Each number is 500 + 25 x the weight over its row's rms, rounded and kept within 0 to 999. Layers, rows and columns count from 0. Numbers have three digits each. The size before them is the row's rms in percent of the matrix's.

# o: layer 18 attention output (transposed), 256x256, rms 0.0779, rows 39-49,103-113,167-177,231-241, columns 0-255
# v: layer 18 attention value, 64x256, rms 0.109, rows 40-49, columns 0-255
o39 092:501485517494503485528439493515528489549490493512547493533538531514458489461521500525503492492553492478513504535474487485485527556497506574490495490507478488489495490496513478490521519512518547527514507480522480486438523524511501471502529502507530492516482519477508510502464537486490507463550500521420521493494434477493491525477485532474496506468478466506535520468531497502519499501491493478554533500523517493502506492486519493515483504469453487463529489531481500522503563473516504529444498482508482476558530523459518500488492508462464471503523490512518489500518472521512497489505506510521500507498519464534547450481502494529480481499459524502515516543532478497547499527480495461524525498468470512529510487504485485509518514466452513467482453504443489520481508500453507
o103 096:479492515486511509481463511505521485480491490511520517543535503503513510484515492515487480475571561469518509504495481483511549476515495531498468481450512493510523501512486507538512493495493552501531519521514549533472463482494502499545481525469512520450490492478501505465507517506438476508521552504511489467498479532519471516501486457485515509483465491493556539505504488520503476523501503522495534487539494505500534487478529501530496506483504515503490527487463447499472530498525493537497515497480513540549548474500495523464514529492490450505459439524550544517504522468519495526524544491531471505521471506531494507461486521549472510508491494492512435473479529483514494511493499482485507506528478512523493503525517535544499491469430504536516504495478495539477505464441525
o167 092:432477498550458455539449483530487507501479520514513470481508528520465488494546534519478567553497464497539492520483505496503446519504480492486516518529537441472486460516484492473503518502423504485509514498466491499524471532494493507466499504458521516534515523517486498487502494505529534439518520511506486481465531523514531506463508515499496502500497516506494488494479512488503448502540505494490522510482533493520520451510446525510542500505477464479522476523543501503559512501537487508521470511473499513517486514506510500553533501531469500508467533544504474533552506519480511465459548523447513508490534489477537532465514497474508486513508535518478520501506472512508524496504505462494474502457528538495508481479526466473502476482496508484513517494499523503520496527492483
o231 120:514541512493471453515496500503483475492473494505544468494431476513481488507501545533482510472489457505459467493497507479506488518501499501506526522542549486455498511521505507474524444534502482509491465439502517498522493499480485538535488493442457487514491494509478485535488518465539492463535482470488452493468512515486497492456469502501515448512563518521485491527459500461480475494486473514544507485513502447475522461513526503487500546492531481478510469531533502476486509493514474510507477508502517474548476500559530526510514482499478500504525486498491515498519481506491482482467470515490557510473529501491555534499537497473505490471502528482466497496516520516509508444515485480480496509482481485520490465467484492431520489495483493548514547511508489491458480535534462
v40 099:498479470463525522507501502504497502474492486453479508507476498520526495519460561470506534519472492544469522486463529493518504488524519508475549496477527498485521495502506508519495506488519515485487486479518536456516510491515523508560509490527503528507544458524463463522496524499460513495445459496519486481483504535450485505494498508528503470531485476500477428483497469524489507526503531445498488494509480473537473558473475537479509506495479459482500516486515436510506486471539475484541485519481523522493495453482476532483478465499517546471480524512495526486483491493456477477483519576499478467498544542522509535520493482530469521502502489478475487518501488504518505487470506489513473504489480491471514509507526532558481484524521538535493423537510484510520495512485468
o40 093:460494540532501502497472505455537517448553547473498510529485452513484511530494467511526572497538522511532530480472553459502478511487477498509491496506525509500512530475493509507521526498437511491552500499465501511475480528463514517525513468529527499469481505498454478488518494503536504480458504519529483516492536520522499491501486486555521519528521520511451496514481508489489487487493526477487463485464465523515496533494496541491540539523504515510538536561483517489501526472494489522507507479500523563510497480492522469511475522502501532524463518540530488497521473504511496497544522488509481529516487486456482473493506494465526519555524528485510546518475508482527528512438501474495503519528517469528512489497484459524486500471542479498467492541524491475483516456497531
o104 088:472537501527556522451558492486512487487544506536499507540493485474502486526503495509481473498522511489505485488550504512473475491488481521491485461476522500534510508476508490456544532499525526480594504505462516473460480497455502499501517495527482484467572513523485505502478502530543506487477520526552524510486524510494526525509490475484538535527545524488524513564510461470508532484486491487467454485519466484486515516485503481480475507490516537460498511518545484484521467504470465536517489464494533529525526491515503514542483502522532526525526498510524491488484442530504510494536490503471487518524502508503479472494493502517533511495511539496512479508454551517488505475475540485490485502526528501527507489508524459486471492454517526490466467473530511517516484492475555
o168 102:487527514519533475481479471511495488528477510504514497512449435477489509465528514488501491496520504495479532512505512513466494483502511509523500521440453505486487527474486500534503477514404495493500497508438510519472472473492502516460518488487505530503459529486513545530504523483516491490464464517473459522489523491507532450495524521495487457509520493512529492481457488528485507465466496495493492424502504523467478490496510530486506533505519470516529488532454515500511528505512469485473520509517496515492502519518523519499544566489504492483487496460511466500509554510461483504533526496520410513523480497495524476476465487493450500539460519581487490475497474493519465521488530535464536478522491512492486489515497504512526500483485508479481524521447513507508493500472513
o232 118:511482497461506432465493539511498506544485513518547494512504508445495532476495494514539524464469532506533464505516478551506485474500481527513449519499502540488527495509496521514530520541484492495503545530503507472472542515525493471471508486483463531499491477513462530487509503496474544472469508504532508549537525486497504480463506507518503467464484474510499424509477504466460483531481510507505523501524495507489431492503554482450472492530498540528536499460510493513495553479483531488531556521511502505486464485568522504518514529467478507497517539489500481493478506483524522527487513497582453502504479478468486510485508501483504496527503476508535491500493491504466477554499502538528482489459523502511515521522496516504514481487502502551499499493470492532498520517512493
v41 104:514483477505547508526470458480468503449498472510484487484443491510487451541557466475506514523465516539490486547531494492532516466517494493515506509490493549520504512486514513470530461461509499520477486507483519486519491514506470481539502511490506532524478522490518525464521515462525501538484520523492521503481511520535487484477503483496511505474491509505507491499504522479475506499537512544491529495468501549531522488497483561484511521504511489484460474494531465460483494463451513504503549472477514510506522474573519478523524490531497514535472476517526444536523459489522495497505451482468500502534483503473476535509522546512484535514487509505490473489496487505512476483515561482459474514518491532521474528502480490472466553543561534504494524524483472471492529547496523
o41 103:579463541536508515538522474522505499525484519537482485435462504499436461504527504519463511475439473474478498561485488506495502452474517510475475486506505504476536518524458476541443543507519531515520520492502489497529563511494538475513515470486506530491537552539501454520493502478512523513519509520485503479481480525479507460490472506525545506502500474528493518448466538502495474466507521461532526490479516493459487483541487482491508539459450491476481486495509504518519472499504519507503495489505468496511528498483494479537531509497488485479533520466463510471482513539496450466490496512487483503516499490496500493517494502540528497502505510509500477473541493496515466493510478543507470479525489523509501485458514525507475477512479528500496459523547512533507504525457481
o105 097:544499454498502503490568497479478532470527465531519490517474514489504542538540516514559518485443468444504535514507509528482512444486508504534476563504556509523489468523493494506500486490465495502501452508525473500524524542489462465484511470560495518532510535522480532515507508508482531501523537513487533509496506505537471496483464509537504477465521499535484517535484521527491475507509522470516521541488493528494521522551487495491537493512502486499486519502502518512504528506504527514523542500507487499502495511503519501538524509474480527499499508532476471500496492533501522462527511499500506531481499502452525514472533514496475479483483472492491491517481568538475481498461514478479485537474553482495486552477518516456495510492456545526479440523521525552515515497501499
o169 101:505516567479499511448504519478498475497501537485469523436527461481524450468510476497482466503563546465464496515476487495505490451486487552467493425545499478468529523491468524489521524503540493495511527489487504494472475495498513539492469512454486481459542434524500486480518554527476473515500474493486533498488511503465509526525482499467496496525500499477493525467496484513494459463505466524507488482498521481480495499459515485456497519508496472474507487465509456526454508498507489505516474482492509504531489500498451507515453527490512552514515499497508505471487493494534516500514553493498463490497521508505489519480490515531495511503480484538459506507516534449527509475499495488486478500483529481507511462516524538532480489503498469514505493434505514525503479451555527
o233 110:503527498467493532510458540535497482472496525539533543492544454484527532452530518515468490490514501486502503515502504504493468517493460486516478435504496496497516561521512514499542526511517475510510493491502460438468528517496509556502531486463493502503487501466532469528499534532548508536499532469494512510501499467488521503506550477508515548547502480497488484501473512489501514479481494509489495513485525505484541511511520547500508506512489535472507491432467483526483508537514478483506483481522504481491484494480495482488538535494554479474473510479528521517494519511492509525429523479493494498523551490525534477508460471456494500453532493501436512509494493454471465500526494508547530494480484497455503467511506489552522516511514518458478531490500506509479481478487444
v42 100:498533516461451483523474506505497487536455507450502513514446485512537543506492511529549513493554534479484533517494491520492484503500504526500501516460483527458505509471462516493501483489518534477472487492503521512474528491463451478475511469511514508446503520504521486465496498491525509546532511496543489489553517501530500494468551484514499515455507475513522508501510511516514538487479511507484504470478497517505507482468431521500535475458472454511479486498517516467446477503537447495486442513502514484448510544504475516507500495516489506489489530505492535462540501491534535518486535518542487460495460452462472517467515518504477537520487510527468541513487504504509548532506499503475519460532522545512546528513479528528512500494512501499475506522519528507509500525506545
o42 093:484485528566507452494501496520527469498508541491518515500505542493549488567508522478515508518508484465487520516467490480530520520538531509529536497469499534489507539504485520513465498504462466499539494534493503498498545443470511519495474500491476495532527504495520480495508483494521480509494506482506460499491495538521511519488523520483513475508496498503562547458520522482503506511466460465507496518486522498485511497493470517460481519532529512561503516524494470509515498499494469497516491473527502491488532496511481477515530570512510483509510463461547496505503491533508469481541513511444466516540514531517504498519490456477512530520529497499493541484499451531518462577450527511504489452500507518507470493489544516442487434497496517477525506477488477505502466545497479
o106 093:524518493547510495488435503503521524473463534516473482499509480528529533493509458487478492487531511483529500534472474496531499499438528534480482500478458522469497475497486492516504499502413528495510546543466501531507491478512495522479498499511465506507491463492482520512486519460504473513477482493444504507515488467485489507492527531449465488513504471502536518486504477481509520471502477497520484444528516497567482490484539487524490531549517528495544541515435520497478479516537511482480495480508489516538516475510459493482539528524543451504446491494493511518478514510485514500482507461476480506549508551497522502471463504505515502507517522500524471499485471512513528562491516508535504461527489550509511483471500530492510492509470473480513476472488512478486522441488521
o170 099:518554469512518534501534496478524513518513554520486489430478571475525452533472528498500516507500465512474488453521491481479517498478497510499457439529530474447452502518544474493528504509514461515499477541488540492471521477495514445451470474508509490495494518534506481519513507529482538462500536499514486479504496525489481540530464462500528519493483517479523512494504501481505474523494527510497498487520539457481488516518479484502433518500529468513474499499528469536509497472455489502503488472497500500487506498457504494516467523490510499507553515519520522512514481508468509502519495451524499511516511532526504517464508493539497462533506491483507505456471478526517471510508520516447510562489513508493500470464543491509495503459548498533522511497515517485528470546466517
o234 115:487543476526529536479490482522535481482498567492470481477505523491510491569525511482457510498501454508456471492543532538431535485475521443491480474483478492487525495494505476534485529495521485534510531546556527523478462527494506502524491485484501521506474513498495509516503447495493506483543488503518501446488492520484532539464517460501505511494471477533489466508484506495509479457470530486494508509489494447490469472479505527518482515509500484457482493490488483510517515523489487472459551511498474502503504468455515486503480508498503524506515460449553485513548497528473458512518497511502480530493505525511496541468532502490479492516490478533500503549530478508492498491492506511480487507510552513447481572508513562506479539475524494501492502501462488502543491505484482
v43 102:487508491537521485503455530506509489463501570491486511422493505502477505469498465462480526464478517501456450503502450486545519515505479464503511491514474521512494540530536493482505542515485528456503516477503515506475473545493490522486502474471497483518439511534474476469470523524454554483543483514529536505485469506463531479505470502475524465541459506494484511450493465547466487537476504530491474489511536467495517490499445481508488527518516527508484486489493506493492488554539470508513504505530520525501502513524514523485538480466442484478494539520513486483527494508519486513538495488491484462527484475487541518497505465534505511514509490539505462501494478526461513511474471474524508543467512514532494540500499465517491472514480496506485487490501506467503547512501466
o43 091:497511465471506488467543508509473506538506525506551507495530509456455464481496525506456495524483434546481515505495502543518502520540516479514447477485487476473502447518542492487495547522493511473493500476510523474521502464475527534526473512478482501438549515525512484499505508549517483490497545526492477515481495495474514472503489502477553504480492474511489451546495528515511556501480489477511532528498477502447506498473532493513492463476462461482489514458500447515499508484537505496469520516523484455535551495492518508471528507492537499523547512507505498485487483476495541515493520531498495481490504504520476478510521484451494528521508473463536491497553509487499508479495540484534489508533484539466503454479498502494539478503503535511472483477456479452510501507526530
o107 084:447518481502480511530501520528497534517532513525491517512491499488505539541439538526487510543540488522465492442553520526486468514532510517485519509537483466506497487523519500494424510485499505485517483468487538497513470462481506497525464502516479479489525496515499479499501472501519504511509444461580463490513499508500575518498482498496506470453463529476538485515491471508500475495489529546489469469487492539467563496495509529482502513465492498501513532468499491516497490523452503478483519515558519498509504498488489492500477487519476515536536498544471457471487485492468508490485516524468509473502526512492510503503522503481508497519530526527524524497505492501485517479501493506498501490491482487451486488499489505466464529480575520484534540538568501465493507528533533
o171 105:531482471469513509528486507495490505504517457497507499556475467483473495530514490549490488482487502524545498489521537520508536504515483488512503513511566519496460470513503493510534508536493517512501514486510505509551472501499525513506483531483491518526491506534486524541503489506491483480499527484468520467541532508528481446499482545573485524500551498535516458528470499504514550504489517488535511509468515504538505504502497468475492518494502497495488460428513454490515481491516542483480521521516491510560527518522516495482506525535501509476510495438561517508497530516467482457489478483505513550511495527518498495503493491505477519482469478441473457497497493517495461453492535485496495488542523488528490512507543461518585439503488515530479514499480499500527523492506470
o235 121:489520546480551512504491514483520551489502483509522480480504529485533498495521529520544474483533514455507488505512552468526469493537483492465436524492527552456488524485507497496528498501467471502505525531496503499510508529466471498507479520537501483562472522510556508537521506478501461506448485471467490493503515516520509437476491474517528535503554525537478493472503494491491501534509507479551499477505496455496452428477504490519476471517536490463518459476480483526541505519500515467535488466484492507498520508498522490491491522485496485466524501473551507514538491483478502451500491482511501520506519508521447449509481456507495443493511478499473521502472474504508534464533511488522464527552504480510512523524518468514506470494514511530529488494516475486494463512506496
v44 102:497536553505474500447482537534475498515516544468520515495467474449484487501521456463479502530503511539516488515467518503485482466535525515530506482500488490508523512485483466534521454512501510553465518476525518476559508510499482529508533488532467554500492468517484505516496440512496501464512484487516525503518473499485491499479482509492485512485552512513524511505464498474475498519449479445503494478510541490485516541525493484480509522521492508511484488487468483497510482485523471489475456503525508466507539534480501478515506510470452521500479487546500499491528490471468524553537475547497541490446478558481477506543475459486491476508556511509534452539512510481512482486464546502506515507503450494517470500474465546511516500532526502521494471502497509522490510505533478
o44 103:494494492467516496483492493529567489483483497472540504476482525514524525484490527517485512495551438498501525513534518473512475483518484504519493481500505489498545536521512526496529500499514484490511454499496516525487537520466483453484434493495476493499514488514508500537474486517510480509484461520500460503495510495517491482494525505507526491525544502511457509528450497524488575447498507509509512520483463516454492526500487510499518529501549486514495485498530493468459499512510485480502497493509509539492512496523509503572504510472500547460518525520527501511513490502530593527514554477510436501509472479458516493490528520459502518553478519560535525502487461488514496464512444500456521489493462487496479477507464473495552495495505474509527545512487492491502512462517521
o108 087:529519510501492510502533481562494472511540498516495519520483484504481510462499502497532522515516479490462491497503512470517554534501495485532467451532470507473486519516499490470496455514541476445538529488523539499481442469459462470493498513527492485477484516515504516491521472496470491522475541520505457496504493482459512495523541459479508556475520505496474525534502476552494502474498491511479497516474449515505447481513479471482508476487442511513516475480509487496451513484505518475499508532493507491486479522489492490546520460471571539463519525539493489504454469498487512527532518461524462466532511481481462532482514473477514502522474486550483519530462506485475507482506511477513485525516495487538481477470505462499535480496457444525498505496447515490497509499521491
o172 102:538483529518502507501485490532532497471544481522464496478473526461452473518552496492470475515534514525530517516531494473523487516449503528526538510477479480485480494494478517496497489477523493483515487505480503507480492492500526544497507502505495518485499502475501507473483491504532525516480506536513525523489524530482567514456485501502517410507502480495419491442437535536505539531504496508516507466448498495484459463481495515535499461494537457521479513486529497499509486514461502527501484503542518494495476481477494544537521481503524486522481502467454513530504493499516480497501522537477472511531513502522493469517490487520508514448495497457457508504510498498472517476497496434492477529444526494486481495447523482502482515453483514456484499518490467459521515527526520
o236 119:524490463516507497522455502503494496498523451541496452484505511494467512500521485539503547501501476501503508469497505499484522497466484476470519527475468488517437459503501498469483513532504494512445526490492462519444491526464545504550504479455525471494486474495445486485524549491531504510493499511523484528482460483481492521480499502507518491470557505545504477490511479521491494522494511491515495507502488474512521449469501493548492492534541474490511562537464493500510499519447524549497481491479502528501493534502517530494564510470538492497488445472471523487516503511531485492498516520492499496577529487520489477498468525506509502477483504463501561488527502491462506474489493531450522503507497453449479496480467491509485490479477573497515486519534523479485518495504509
v45 101:488518516499512491484524505519517529493466476533492482503479500504474459515486514559494450508436459516499509504483521481485483528525508482507495494453519480486502534459501482543522502531490501508526486497511495528501475467493480525507547534494462500502474541512445517476477563489514500477529490496514464564518522505464529481486468470479500494479512497515504495537505489548529475507457540503507509531512506460481467485471489526526507477502458448486464507504468497505489521433513519474523513519518514522461529515474537502535466470513507464509531508517450491531480424530546511484491478513475515498509477494491479491502502521508496482522481468454513481523497506560536535494507465475532499507509522508498486534471520510511511535538469485463521488506499488467499509492517572
o45 094:412492493511470509510513495477488517512483526504527508462505506515477499501510537534503474513497458470509506493473526474471506542496418504465488472453521493497454487507492523523512510523479469505486484538520507483490531546520505509498481518485519496475507541512449469467466520495516522486443552548479524522523521508464512543494521456494494498540494454465461505517494555479518492490467477492489518483498501511483463501532496505470496491510531552519504524496538454482495537503491510522491527534509494534498469486496523538515510493483466496454466506475536537542500495477481495501512454496475476500478506492491487472557523495503514488506484523511509546480508498501520468492526511505449516514485475489473511474535581483495471492471531491493456522507489449517485508509517500
o109 094:434500523483500501507476489471547505473503536494455494477489516479486474510525513471512511529455512509490480460475514522502447509469483515514497476497485467469507516506523472557503526519488494476514488473475491491517497485504491492466493479472539490537461515517468496514498521477479555463538518513502461549485511486480508500529496524501528488515501510524440488481514489476504465488503534502494477498521521519481506442522492465481496494469464501504505521517518524489468536500481498493474573485516534503463497483499522535483499532482483526520494504556469490485536516487482490487535474510482522494501545497490539524486447502506491464511510514486482510543491566494534566469457501498525538538545497566449531520479500494501450522513518515494513460530536495503537502532490501
o173 105:456557515517483504535515506467485529538528505440463457508498503502543528503480520464528478515552497497526529493518508479496519511485461511478495491510461497481448505523497529478476494481478490513492508503470481552467542519512489501518524505510526449488542471500479545522537484500495480546496508539515518495505487513522495567486491485515495534508512479508534527490478512465473509518495506499492496487529530524524492532507526481524491523554530513509511529527541522537478511468511495549507509458440483539520494482483502504492520489500492486496486501474531502512498516466471522478477526440500523511490533492517493513495505492507499489535476566539527526488519428430484461507525485487479490558491474495521502550493486498492500474457515460506512499481483525499463513498500455
o237 114:505508458487493500547501487529464476527520517429479500490483496493496558480494496527540511542513474477549488470482482504512517502493510536500483505521505512535495479495485508455443485485500584515500488513534521509500516515494540454558509530517480499495555483537537464558499501485509487512484525478491471463474465541500494488461520486489498522512465490498520540525473544509519496532498468543514450497503507543482431534509488537471511493496531489499507556503511518535489507537508502550501485518463487505516487512487513504517520486502484474492511492462527459508497568498531502511489542458528484518497500536482505496469467490514498479496534535490492535517481494496483486475509520496518477482504470487500496501498480501499500468473530448493469515485479498486457454503518459
v46 099:509526505481503537513533531503514517489522511516471499484506491521522488527508462500494509491452454485521502507521549533464415504547515473545492515521498491485472461462474455485506531514499501478470504532508518503505483498466505562488538499445444475518510495478471523467492473493482512481490504503505491443496504518493495502480568505491525513500497520465521515489494507528487509420475474503498467476496470546554516500497493475506489488493517554493506491488470502508487538552544542504521525523466480479507488538512496531484481495505511480499509521509472494476509520492469518477519504508458520468503461490470484483478491500511505546499478515464445477482507531459513470513507518531490475467494452527468528532512532502489523486494491541535469524535536466484487501475501458
o46 090:540549467492506507475580507531502495480551500514470560494440485528490533523535546469543499525493495517542485499503528465499501468483501514506536531463478530527520522480489527471498515513470496491496547514517518447511505496501465488491548512487514478500496505493513505449509470471521521506469486511503480488520507503496481486495494508495488496483539546496521488510489482514475454511482498490522522512514518482507526467445507507562523519542512485546497540508527512516471547483492492549510503501493539492470522498477501497587485535483495494478505524459527476494464527498500485503476501491512507503482503527510498515447485491514444509479465500478475528492494523537529455489508525508443529506527521498495456472468470491508545468508517509526498509495462525516490551510510498
o110 094:461527495515474490440514514494476552504490468545505495504447490522490532516495530537526524470511516512523483467506511521517486517489506493524521477509447490541480490502526515516489494498441513507462503462479535539499443538532480505481534521474517492501487512469473524505532521526539484528487521528513476532491497471512550462487532490499502510484512520460491472505479459541469552483500476505542505488479488469512504477504527491556516511489494449489504524503503511518477469527509468497511483564504469470490479512501519510494515500508535520517502525477516468537474463521499475461469463504523480494496482479477521506474491491489459471511441489484528458510497459525458529489462490508514508467550560458527483477530508485500531501507550511490517484500468528458514513502490466
o174 102:540496489523488478489466485520496453480489498523517520542495484518517546494468489504542546496535556525518504589464509495531519507474501527449504486458507513479534483497537504506536477502567489470489507536508504504478459479482515520537496509535501492518489463512507469502511446489477494479465497461496550479536488505496482517474476504516496490479508506545519486540512467498540488534513510502508545523510464460526544502506483552475518509538491495492486500500484501540491526519505463516475512479499504513466533491517468439537460507474484489484507495527541491516510483499541497516475512504485501469471500521546529490463544452499478521494510493506532474476536512481498488480475496486470495506512490474510494507468523468515528498520468444473525476487490486559543486522522512
o238 109:506497470494470495498477438528467485495504476499501516527517491464463491467494503517505523504496476510471500504511496467520520515532533519476491511470522542448527518477475473445492472453515493519478538503523460529503505474506504485520454494498512524481470476497526484500435492499493478559488494488478559469477544495502489530504454549501506525525500508524502496475498471500555456498478510478483513509482474477497511464519472530536462473462478525497514524506511509514513556479507529545466496505497485546490521489499529484544499468525490520511523492537531495493486458482484430510472492484539528509502470534494535541490517479481485494505505547551524475490498489487463457515487542506496485485460488509465461496468464553519503519517482455493485489503501489499536526514513539
v47 100:479541498485518495474507482511521473486460521556503507528520478492484482478492476516496469477513510495507519475485516499489495493468551478513515519511498527539458514542494515515530545501444543551469487522519504514474486498524498508499482498540477528486494506515502515501451495539504505461476502476482519534515482540528510489509480491497522504504486510526483479542492512488489476512438499519511520514436460483545529521508471503476493467450526523464469476511522479520486494471469498501565495504460448496483518484508481506508547499502492461520491496477488500559484506485484446527513496467546525542510523474473511506521474531516532500520500483511528524528514534461467516454547490504513466493491458526493548538510482473537537467505548545493550514524510472529478508492491505
o47 087:568546510500460477471473516497459473493532497476490489515528473511536499485504497499532470543489495504537482492551484472456502520505512490489558477531525465474506459528497539498511472515512506532462509507468467507472566514527516470512508526485549483487499463457509531518549551473441493593533442506458515505523503500530482532496494461499522500494502476496516503510519516482541518553504518526507486510516496498473479481501529486515526505557511505525475484494509534522510503468503527493500462533508526513513476511467511502514477493518506501504483494473490523481517501481455543521481543479469479520498502517543507459544507500510503507499502509504508498460488507518486447455500462467448498519492526481519493510508521470509463479490479481517521491519509507483500513460507516
o111 084:538506483519478502507494575492483472513502500521527481503497516497482514452498529488463482543508453499528481481491490495486514491487499511447487530502505467470508506513515528472524480477482529517509516485503536469499517516562519490533537457492542494545479519473492496513523499514508519491539455528507505487511535526525462533480528544508495527479484481503507485523531479544497479525504519545468483573532465531470522483485508512470486489481549519499515471509499467499531490491518467521518521517457471473475511525530545522471513514488514487495490472500508510487508505512476543453486494518492546564511516512520475504486500515520479485501548465543534515517521472554477549511478493475493466520521544470550505488516477544527490478511515517542510483480548520452501493476518505
o175 109:442473534498517520513511480463457479549529486511504466491521479471480471497509481498521465444476515491480493511503517516471481527461489470472491472476501516488487491461532482538467523500507457467487520463485477510524539483475516525499481524478526495507480461526491497469524507514496468500496478486516500500501460491463524518523523534498493484477488488488479507500493522476484495558491485460523526467483578476511444555503502489528477495500475502516474520508450480516497533468493531501488450497502458535529482471503485526475480525493471435488499525470541529506478501482512558500536506522468522522490506521470528441535518498553452529490464489478438497487480523520523473478488505475526521486462542504518515488474527489479502506519523496496484487484505455510482527501503507
o239 116:469428504537546529506508515473455529570505499483506503494510474507487510489505499493502514485487544534490508548494507506477505503498502514511506470537513544506504491451519478469487471459498493467483500480503514524503513495518507482491481488480508493505515467506493540507524468486529524505458503487520493512499472471495500516551513508468524486502492508444505502539446503501538474479528474473476450480487500477505507528491512455508473528496477471506503500529453488448539559523502515503484506490543532476520512519478498468506493465488480541514455480501510501474516507466532503444491504539517506471501490496509528499510489506511466550486496468493486530474433479520559516452501521488473471472449495477451506518522517523493497524546509460473507460496513499520488482522578482
v48 104:489476508522495513485478510487503495505510497485522511495527471523493543491486519518481478523510507537451477482542504493488473490479524519498522510549531517535509491519483500471484510506502485479489513481479570499514452536506505531487516494556546488507504498499513476475547463456467560503491489488456454538507516450541548502474484490494495475523461538536511531479478503522472534471509487485540493524519494494484496487533536549485518452541522486493497461469460523483523536470533536495511466502487534479504525440506505509542507492497468541534524489518501533514460510468490519499538531507476516493509487501471495463481500518472521496511533515499486533503500490490491506527529482486513483481548482517517562490516503533485535507526489455546527548527523543511511511484548474
o48 083:418494487512484520508495468490507493542477489535486490513463476522555514498481470497537504514486505490528510527469490515521495502493488515497517495503544520481523514486468488492501522505530511495481480494479490461466517499535498531459515463509563483542519491500498524494468555500488478484517467443477513523470452495563492509506522505510505514493524504463534475478474508533513517526516497505480520471522511526540535526543455531480506481519510502492502508458474469496535472434468489521481530514521516453494476541482515528511497537519489487468526481474538476549524509493495529517510487479462469527488505506486546526470544504511486500496471506506475512506536442523510491538487476467509497528509511476527514535509556461530509487494488494483478519533521468541483497537501446
o112 105:462490506513499469489513532462484497450464497512468474525494454514483563497504537547508524510482492455520496495525526499491509452499500449495493466494518578531537511521456531506483497532465498509524515497499552512499473512512483466476530500495514492497481516464501530483495494487533438523520506512492454514510483498520477487494533500519496506480511513488490520503510443523477436466484505518472546498499505524524527555496488512512510558490495502507484464484468530498513487496508463506513490540508504491512490505510513478483504479490479527517498521549536508480532513486503491442505514442503529487501460491540532502506500500483472521538502495555492514523506464475467488466523525507504517500516474432498463504501457509507534504527475508470512548545543461501528474482498461
o176 099:512513472521486527465543467457509514535502485528507501493472505491523519529493485493479476527523488507466508539470515477515436531473477480488493464501523494512500502471530516474511512503526492448491540484499473491516530478469503454482453510480495535528517512545459488563512500531538471470465508532485523475519477533484519522484497498508491532489507535490523515478471561445478489550492529504485509511502529514466508463545516503501490462473506518511528525497510528496485501495478497480486503496525491483494520489515509497478537475483536518537521530543517467487488474499535499558509457505464491483507525458461478530514468461490503482467525491467524499485478522504516560512475532546528519493442511456475495483495525465462514499451516466464487505503484488455480531523486513
o240 115:524540501564510502469525492509454528494535512520508489494488483562534532479512523475519483485510475505481527525478483484503489545499472441499480532506474489518518495510501546521521534505505547469503533471488471527500571513465509454515480537509518534464526475522435496532517486515508458489505516467520517511471527566451517479501531524493479498497505515484489500454503498455511510516492517479531520531554521512506497464498490486494471525479525505517521510514528508487500484527477506472503559526521491523505515501523480514478509522513511441485479482530513508516474510532512503518452501503460508510484543505507482525489462487535529498475505508485479484459514528517493524482470508526507466513469535504517461503509524535519530472493516462482454534511453521497466545516454481
v49 097:498510469470465450516499514559464499490549502470511457546468473489534490504523521471494524495495476477519483529482486496497535456457510468509498492510500521485515528508495547502509518485494517513443506472410500529474484552512510490496540520510528513479525487525493443492482474485487494477502506453488471480483501510470489474511472486504462529491468529533497506476492485495511486486502487500468507455461524500500495480496566501479529562495467488502529502506474480452492511509515485476529516523491439495470517497470519496488502511527494463522523542492516485485468476491536491489518496558500534479522494552465501470537484537520502540436503493478487477520515459467492493475516468497475491514523533504503481491504481494443526504519476488476498531483478496538534494493533515
o49 089:483486501533524509451495515526556486479507484471502469565479482514486529496483482505493504512520522466513515490514455486458496504446482529512560501505499563522511489474511469455492451532499514537495516529488513495535486503495532471528466547523431482501499518493474487461513500478494493521491455492481493499548517480511508498511523521462482484496528516499459466491503487529468505517533464528489541516516541471534528522468481500484446491520507497513460515501506509529457485492482501486520501468490482447497515480507500501461526463506501467489463516473502489450497503536505457473490444470517510535521489482483461510513522479506465473499477480507538537519487482524515469497439487521475506498477459443472522510470475510510520514522497501508492480504515515524515501485499433
o113 087:449534503478508491487540521483514454447537508476493500522523527542487490485518492531489504517535531467511546519474466493524523465531488534503545502449466515496495502501516499522478489508543556512487500525500503473561483442508491498517476450503465489494492531504526500523483461531477528467496470499504502483498520512500460544514551490478521476510499509527511506544509518489509566480510469510523508488509502500494514490487489525511521508477492494509503498497503549484470462523494511464510492450500503469508499498511462501532555509555517522501516509510489482498488520500512520498506459510481518440509520516474490542519520467499547522469526505502475476500474488539515508456491482527502493474466494443483504481548542505483516532452512464527523538521498491539528510489461565
o177 104:517518524512519473484415484520483516537515526472493504517531475505541519539496487483472471502539536498520496508537492517478504532508513486487501472522523491535509486490502489496499459445474510500522499477502470474505513512541476540494464502511516484469491534532450555459489512504499507512544478504523531530472509519504472487525507460514478490478528491482519524479461541483551490538486526519468487525537455497474470514483486486483488481540513527528518518484515471503486485509459515549511509534471508471505491476489453511460533491473529538491508471499475521510463484496431478538457504505529478512516532535526523513486509542521537438510511489507473507526499488514510492495504539478493491533508545514515472527451524453540506467498497519486498477492500514452448506511482516
o241 112:512476512489484509435523499540513521505490506514524526516550495498488545534504540482497487493498487501540515539500521535514514554505524494523494495569497520519488519499468477532483521518508468509439536493484524503492515516493527524478494487506488509441500513489512543472504481490535545493486498543500500506496469520493508492534486479574483466477526465490504485497479512450560507497519513524468494489500470427511483477512467502502510484520517564502474505472546455498520494519494490536525478495490507499524463457529534491485514517454499464524499509496472531446465490506494520507536511510502487539513541506527500508518461522485488486502482479491536541483483497470502574461490513469490546493481489536530503498495480536511520493512492502490486491485531453524458457499528496